Weights of a small transformer language model.
Architecture: LayerNorm before each block, learned and rotary positions, biases, normalized queries and keys.
Each number is 500 + 25 x the weight over its row's rms, rounded and kept within 0 to 999. Layers, rows and columns count from 0. Numbers have three digits each. The size before them is the row's rms in percent of the matrix's.

# up: layer 10 MLP up, 1536x384, rms 0.0228, rows 1251-1334, columns 128-159
# down: layer 10 MLP down (transposed), 1536x384, rms 0.0222, rows 1251-1334, columns 128-159
up1251 118:508536502475477520531521485534495520516486537523460491510462488488495462503473539510491504515539
down1251 111:488521466518529475488477461489496524505540477495566547519504481539479550504509474482468506488455
up1252 107:502440489498559482510438504474533491502506508524485486501468497532475494525519517453469446530456
down1252 099:493555517450474530502565500470496497488504537466511473494506491505473556444492448522507529473531
up1253 097:538523488509511492540485522472448471539533482534548519520498470517505508462501460487528490479485
down1253 093:493497496479482503484516505493515546457465540487500493462498521501504496542505518495505510475519
up1254 049:476519530482492442495452435560518495522543485476483505515479545534541503506520436471477544496480
down1254 054:537485436503518551509504503472501528503507529510512506465473461506485480501520549548523486479537
up1255 144:484490512490487459480503466515513453522508544504489485493498515476490486521500491485470465519465
down1255 137:545547503482507476453459461491475569497488485513520510517478483524495521514523473486524515485486
up1256 138:519521461451552494492525450486502452505517490530531533484493526520557507471497521506478520494492
down1256 129:492512563528493499524477498501517540492511540488497480499516483479496445509462496473537490485508
up1257 042:522542535496474504478454470469500486494563495474474513521477537513497525502489472514523511479527
down1257 044:499507453497532485489507516538493507495482480512545495489491500522486489505505530517518493513488
up1258 129:495503520505518470529502508477481504519483479478462471516490490525516492474555517483510497537461
down1258 121:490486467488488570476473516530524495494473527542515513488540559519532531531472437529479540453540
up1259 130:500537497517465504464542516512512489552526517485485442532490491509494494545490478458497530482456
down1259 117:564483504500527498505462449504543501498477481481526545462464496501501526479499495512458439466501
up1260 099:522496488510531430542498522499489524508508493523517469473488493493528537485480531493509512518490
down1260 099:503510517476472562437517463476502460476507522476472527498536507495492417512517448499505495478488
up1261 144:490511473534464542499510476453551475509493531518499499491469513526500480545497505494495533493473
down1261 106:507497500496498500517484526514484531482501484499501493506536513534538508474504467505515486504537
up1262 072:487512509465472494469475459538490497513510493504477510508472513521554491528476512471481508465563
down1262 075:520510472511522544554529521508514503479507557492531499495456503524494515477506476524478489491485
up1263 133:495494502495515493493516487513503534481511481514521493484475488510469482478466498507512538493484
down1263 124:538490508531509502507490527475500482490488527509509521499515517503466543521489498521539511502526
up1264 143:528453496503496483488504501501477449527510493518480534513489497517499484544501543476512481504480
down1264 173:450516470507506515490494463513491522467519482525503508513478540521529523485510484491539510491526
up1265 139:494528522447545508501442466491548459488441533487488489493498516506534500530471533533527520540487
down1265 125:504493480511557484465501518509476535515558491498537508461522517572504481487523475452453529499484
up1266 121:542483519513486518510451502490502478539479502454519461530489546481496461506483518487529453494503
down1266 134:502493475482465466498549505514538491465494506537492537469483486494523528493497514492494520487466
up1267 148:478509535494496483524497504529526439506526529494501482511480482519505526488448477522510486539510
down1267 147:504503470526490529509495511432469542534475488532543520516521509488526437524554509481486515487443
up1268 043:485485506523517486527536497485461517490510521494546486496516488506469441451526484489488522506504
down1268 045:523508526510488481477500502490508501496483515478476484536544495458514571505452500482519484490477
up1269 109:498470520454496510471509498491555472508527592471471511485467508523515472499522479514485554535469
down1269 119:536491495542509535540456489506469534487533420512504494517559508492491523523470503505491456496505
up1270 137:544495550484554481491536519489459477474501510482463459493497524522507494505557504470486471470457
down1270 128:541481437518465524470520494496518500472467494547513509493479502552503514485477471523501528510478
up1271 044:502532457520483533490498520539507489542534488466458500522465508518535493491530529480529495449514
down1271 049:489505522496507494490478477458486468472517488501513498506490465534498485526487457523499499539474
up1272 143:529505485510492519538499468514476429504492510472464489538489484501447466521487500545489537513487
down1272 129:523505443530479500478547457476519532499473504484488515449540504473488524512486520458498468487502
up1273 059:469443509527519511549526525537503524493470515516500481467478475515487509540473543498508469504501
down1273 055:552527527483508502491490460459519468558501488460495509528511492489498522462505480483493511505478
up1274 124:487504510522460523535476512516497473526487509511483481481519493534506467539475558522501499511482
down1274 110:516515441534507477498520490502516490491549524502516514517516479497499549505533477520542464548485
up1275 115:497449534471491500472469468477471486468486505509516493514488467478483549525505478482517488461472
down1275 101:488474485497519530468517547502489510517520495496478535503516525494508502544483480494508493531506
up1276 032:442487488538549519522497521494471524519510494530535466487473534498475493462524530491483500460471
down1276 029:533491481478466470497510468502544460547470541488470534515558471495499499501480482489520486513477
up1277 128:468527519487525487526512468507495531544530500539459523559504513490484488492523491498482499505497
down1277 120:499459491528481503500504495493514477478477497454507540479548512489486545485448477483535517478503
up1278 061:450484481498497505514522452485473508506553492488443460492505566511511487538485496509521492511559
down1278 066:527509521465452505479478509499508483483464482508510528512507442520474511490454504454476533487468
up1279 043:511574497477471463515502508521483443499500524525491558508474501466494486537515496528482525490455
down1279 050:513485527497527511476516490524504548527482483493519450492499522495492528464508520509511483502529
up1280 041:502533493470471539512508477496518488504522506475488495523441490507476476524451510455474496467506
down1280 045:503504540501485465483539500545453516468478506510486487508514508470477530472529450504499515516498
up1281 155:460459488472514471499486466535436481514484529487526523553501483557506490530484531489506508508476
down1281 206:545491513493509526476516541462525547476505477489438471464492547465504495476495521502525493469527
up1282 104:546476518478516489474480478466481490544485510478504489513494550471484520514491473477489490468535
down1282 084:469533478566459525548523530533524476459526480524471498499496472463493495483506506492530531508444
up1283 125:548484479467519521479484461493486488491464470520487498484476499519536460513487534476492507529481
down1283 161:478514477542499518522518508506519498476521519492512486531493488473476526504470477529486494477527
up1284 069:499454498490516453535499507515496510514484494526529454525500507474506507540490489544508496575481
down1284 075:504507530538445493512489487468499486500482474480483499507579451470515456478540519451508536445490
up1285 124:490493543529480489495506525527543516517455492465505463438446499498501483474482546479526540501494
down1285 129:492520464505497522495499472498482506469542524500518520532537477495496496511518492503460442506475
up1286 114:475512487544471469477473462521514509497467488512492517503522493512486497481512464448512522466480
down1286 104:505498502474539516523493535533530514487512498480546488505485522497531514510499538498498494528525
up1287 031:479510454500556521544489456482471522494514496511505494459493522504493486499495487523494475455515
down1287 034:481474535481461472466538525476491494482482522517461483524514491438507493501511516450481486529495
up1288 043:520550480516477480522460510530475520531533504500514491523491527522527527495509506476511565468527
down1288 043:502485484513545489489490504471512474495496509497512480453495515588500439496531533520536487504481
up1289 036:519454525490489508541520529455470471530442536500498463494558503486454475489514525526452477506458
down1289 032:472526513516493518476483439542518525487488493522497543505535438510525533512495494465518510515534
up1290 089:523488528512536545504504522474454456511463516492485501473486521501474494477496518487518495482489
down1290 088:473512516471451493494488493524521518516524515521530498570504506518513533549506468471494505518493
up1291 076:521519500535498512498446453492533523534540498472482496532502507483479468530508516512471471510523
down1291 077:472486503508467506482541493530484498501450570525532524497487532509500539451466475511517507487483
up1292 150:495470486482475499512510534482467479542516545497506506488486523508501471516471486477510472487474
down1292 168:488511498503511526518497444492504520469461465514482524502523480489471487517491483524511501507524
up1293 037:497527514505471535508479470541500504514515499492492482490468498521521485477477513469490495535531
down1293 034:528525502490532500497512513510504503485519464493508519492457514524496502504479506548503512458500
up1294 050:468547529525518497523496528504504482481461519497493501485492481503500515537487506445475508512500
down1294 059:528490480496495509485492498507508504538517510490494470514533479485488486491496477494502494497482
up1295 092:536476513519496496521508500533546489528467511491500496536490515487459496556518486519464494482528
down1295 089:482494500511508482488496485511514524502533516474515531505536503525535527493474508501522510504481
up1296 059:473496508552533505521496442455471472513503483547499487510473495547484465481489481462516520494499
down1296 061:515484493468495481488526530523520532520472546484540526521473514491506581476512492519506498474511
up1297 049:503506522479478516501521487536545528518510497506514473456522563521516490499482506506474488498496
down1297 052:521498510516521515512481492482492457485511482506495523532525457528534484524503473480494528497570
up1298 040:503513462529498504493507542562481500556514497513530511492497485499501494522555505515498516485493
down1298 042:504483549490497517491496468470511480461497551513467486513494523526516476498532467458508507531461
up1299 138:549510556491484513528488484508474520540547510505530523517487489541522522467517465477494536506515
down1299 146:461504492489509498480527469484511505445494520495507471517492481497477496516467494458519500480467
up1300 037:471494498515517526528491487511467512462488496499509492504477440507486491450493516472521469452496
down1300 045:479482513517508474489516513453476492524502517507496468542559519474499526508492497496484492504496
up1301 152:490570488531520542497481496479513513485518503502515475474506466523522485501502483488521476534458
down1301 150:441470488506502488498506526540518475504509518498488522494513511507491506497528496473523558474492
up1302 148:461490521491507498535482546529511467494488535450489469498483508470524464476470543508484536478489
down1302 140:494469517508470501466524466468526499535488522448499496473505492549494497513460486492514496481518
up1303 114:480536536526534446471505491514530490498497497521475492472493487495499501476475532513446485484474
down1303 105:493493463521511522507493531500504517531481498453496508477527493467494496506503465469533486481515
up1304 135:471487528510471491541487503442569496504531523527526506424471520508553489510533457475418514548512
down1304 168:500526464494500512482537506528444485471471494491481490547502474524475532486469507480548473462490
up1305 033:510464548518511478489511540520524479466488517498505479536510457497507526497497490495486488531494
down1305 033:515517482496495550494463471470504536548518517487505518512532472446482496458491527545558445504497
up1306 044:491525500465526511496462448509488476519597475510484478466467489519532513488485503523518483459503
down1306 043:515474500495469494482552537506490539478465495510506521483528520486521482532513490483457514547483
up1307 123:491493521519482520525505482508512456481526503477490491496469525512485465550503505495512517519481
down1307 108:495499523473461479494503518472463586497480497523481542489517468519504498532482489459480500537504
up1308 042:516518477528491489497470461541514494493554470489496487471443464521503519521503460475521482459530
down1308 043:493511507476531518493487520470477506486486514504511531513521544549484478483511542517476492498497
up1309 117:561484514486536496480498508531470515505521488471496490525499526526498435524540502548465515495509
down1309 104:485537485502518510505550514504501505487478546523506489512540479488501492512511501493527506478522
up1310 148:472503496492463476535502474511522511494507507479488469506448510496529446507488520490497500476464
down1310 146:527507476531504484479473547519495511497487522505496518499533514480518511493485519500497495526488
up1311 053:512493487492487458483497459551505517498583504493499510507465511527535509535516501477551499466512
down1311 055:530519495541522516521465558453490493470494503498502475491513532482494475493469531503484499482481
up1312 122:503519493521491550471481508457516488539551500516471507472485517472483502532504523486511492495463
down1312 127:442470512508506438501575452521506492501482480514522513528495483507519508508480478499495486493531
up1313 128:508469520462506469526559465506529491497513505516448488485469491498463494466484474506549516472476
down1313 126:509519496526485536485491462501488543483495495520526529486504540489515456547507507483467501517498
up1314 047:475468519498535468513513493539447460530546485488533505507494476492466506463480498532519463460473
down1314 057:491524482526507516518500523454501523510484498503481462504509496413494520514520523473482504517507
up1315 086:498513483472489516523473534486520502500488489525529492526484488496475479485483509445486529481491
down1315 083:479510516517503465487519480534463504483515497531474496503496508517511532519512487517517466539499
up1316 121:484469506522478535532449513529481470539498497468432488497475509516495533526461541478480507492455
down1316 132:525517454511513462492539495462468550499499524517556511513519469517515479492548453505497482547533
up1317 153:489531495483533495511501514493520507487552475504445451506485509528463463512462463534537461509482
down1317 172:493515500518491491514508463518514471536460506539490527521477476497498479469468537506487513516488
up1318 133:489521511525536516510461501456514503527505497533448485537452497523560498501515515475496483492477
down1318 113:488525470494496534503468478507472543481492508527523506505548504509489453497506490485533495531496
up1319 036:496523478494532524501488512476520566517497503491477487461473505506465484525502489534531477442511
down1319 041:487469509485481478493524500470457449478495492525499478551544480481501502521486495415486513487474
up1320 041:478484503520528505567526582466467471512465520524515490469493460485446493465477515461502516525484
down1320 039:514468517467500485477477426520533500492493510458497509538493515478494564504490490518505482485513
up1321 102:513495482511488504496514497503466461536501513464512493503511493485530489526513530490512514480478
down1321 089:523507531538507528479467470505515502478492454497490553478509468500494485455497487505467519506497
up1322 077:450476500477501543534507501458508498508506520503497476499507537522465480480478499465487538518502
down1322 077:515484517541464460486502510492486510508518442490535530502498469467539490489512520441514512497480
up1323 054:533493488532511481500501438534527499493510483521511508467453538523507469534515444482487496493541
down1323 061:485502514494497516528507543478489477516500514461487488547478510474507547459480536479520473479478
up1324 062:515495533544508468492494485478499506504505511532533472456465511521485514510488487505476517471529
down1324 068:492495481468505512499501519487510494535439484466463485531502514492486463471504512474524483495528
up1325 081:472484490508513500536487529470500515491539494533528501469497468487511459501506467466516527505455
down1325 080:476518472487476484476502505548494459501471508475501521559491523491515548547528525529542493531505
up1326 076:544491478470466517526514482551500518514463492492473473532497546559486509489475497473510516448512
down1326 077:465508532503532480512487513453475459458519497524518494488513454487500475486542493505496518526483
up1327 047:521469517505521501492468437458542492509513511448475476448482516513488512478499489514499494502485
down1327 049:490508507487490528469521520527495535508418519525499504545505429508522495474515495476520467516544
up1328 062:510487541539516494508540545465538502515468488499532497489487485474515474523498546492492484520511
down1328 065:520493487530499510478499476527462496517497550479473482522502486531490490455498498485499507491493
up1329 035:535466544517487550541510536505537469495530499497496491527500456503455545508499554520482491463485
down1329 034:449513473467518527509473439519465540537480468500523524461513524561502492478513458500511510498496
up1330 139:491526530517529428481439495550495498514534490512503521516492503544507486484492467505515505468486
down1330 162:529473450525487570517552510506526489518459518468476492487492501504510509547518548502505492494535
up1331 097:499461489501481470520501505533478503484479509478521488515502514470460486507501519507487536518502
down1331 092:500536464482489527469497478503531477528513494505513521479525509520550510497479500506513470480477
up1332 102:512549505513507490494478475481516485478504471527505492498466518533492540465532514505494484485500
down1332 104:494470462495496511485509489522544510492475511481467521490525492487551479519450502500510511495483
up1333 076:521542491528449535486480470503489487500499494465447519516473501512546466521523532489503506489471
down1333 075:475434487501510507476534529538499506543536497533535489485505503516480543484481460556515502463512
up1334 033:500455524521502558494516556517509491498522515520456462522497465529507537493483531490508503502491
down1334 030:505533498462492495482481447485481509500462498475545550493491507528511492504478481508467495529529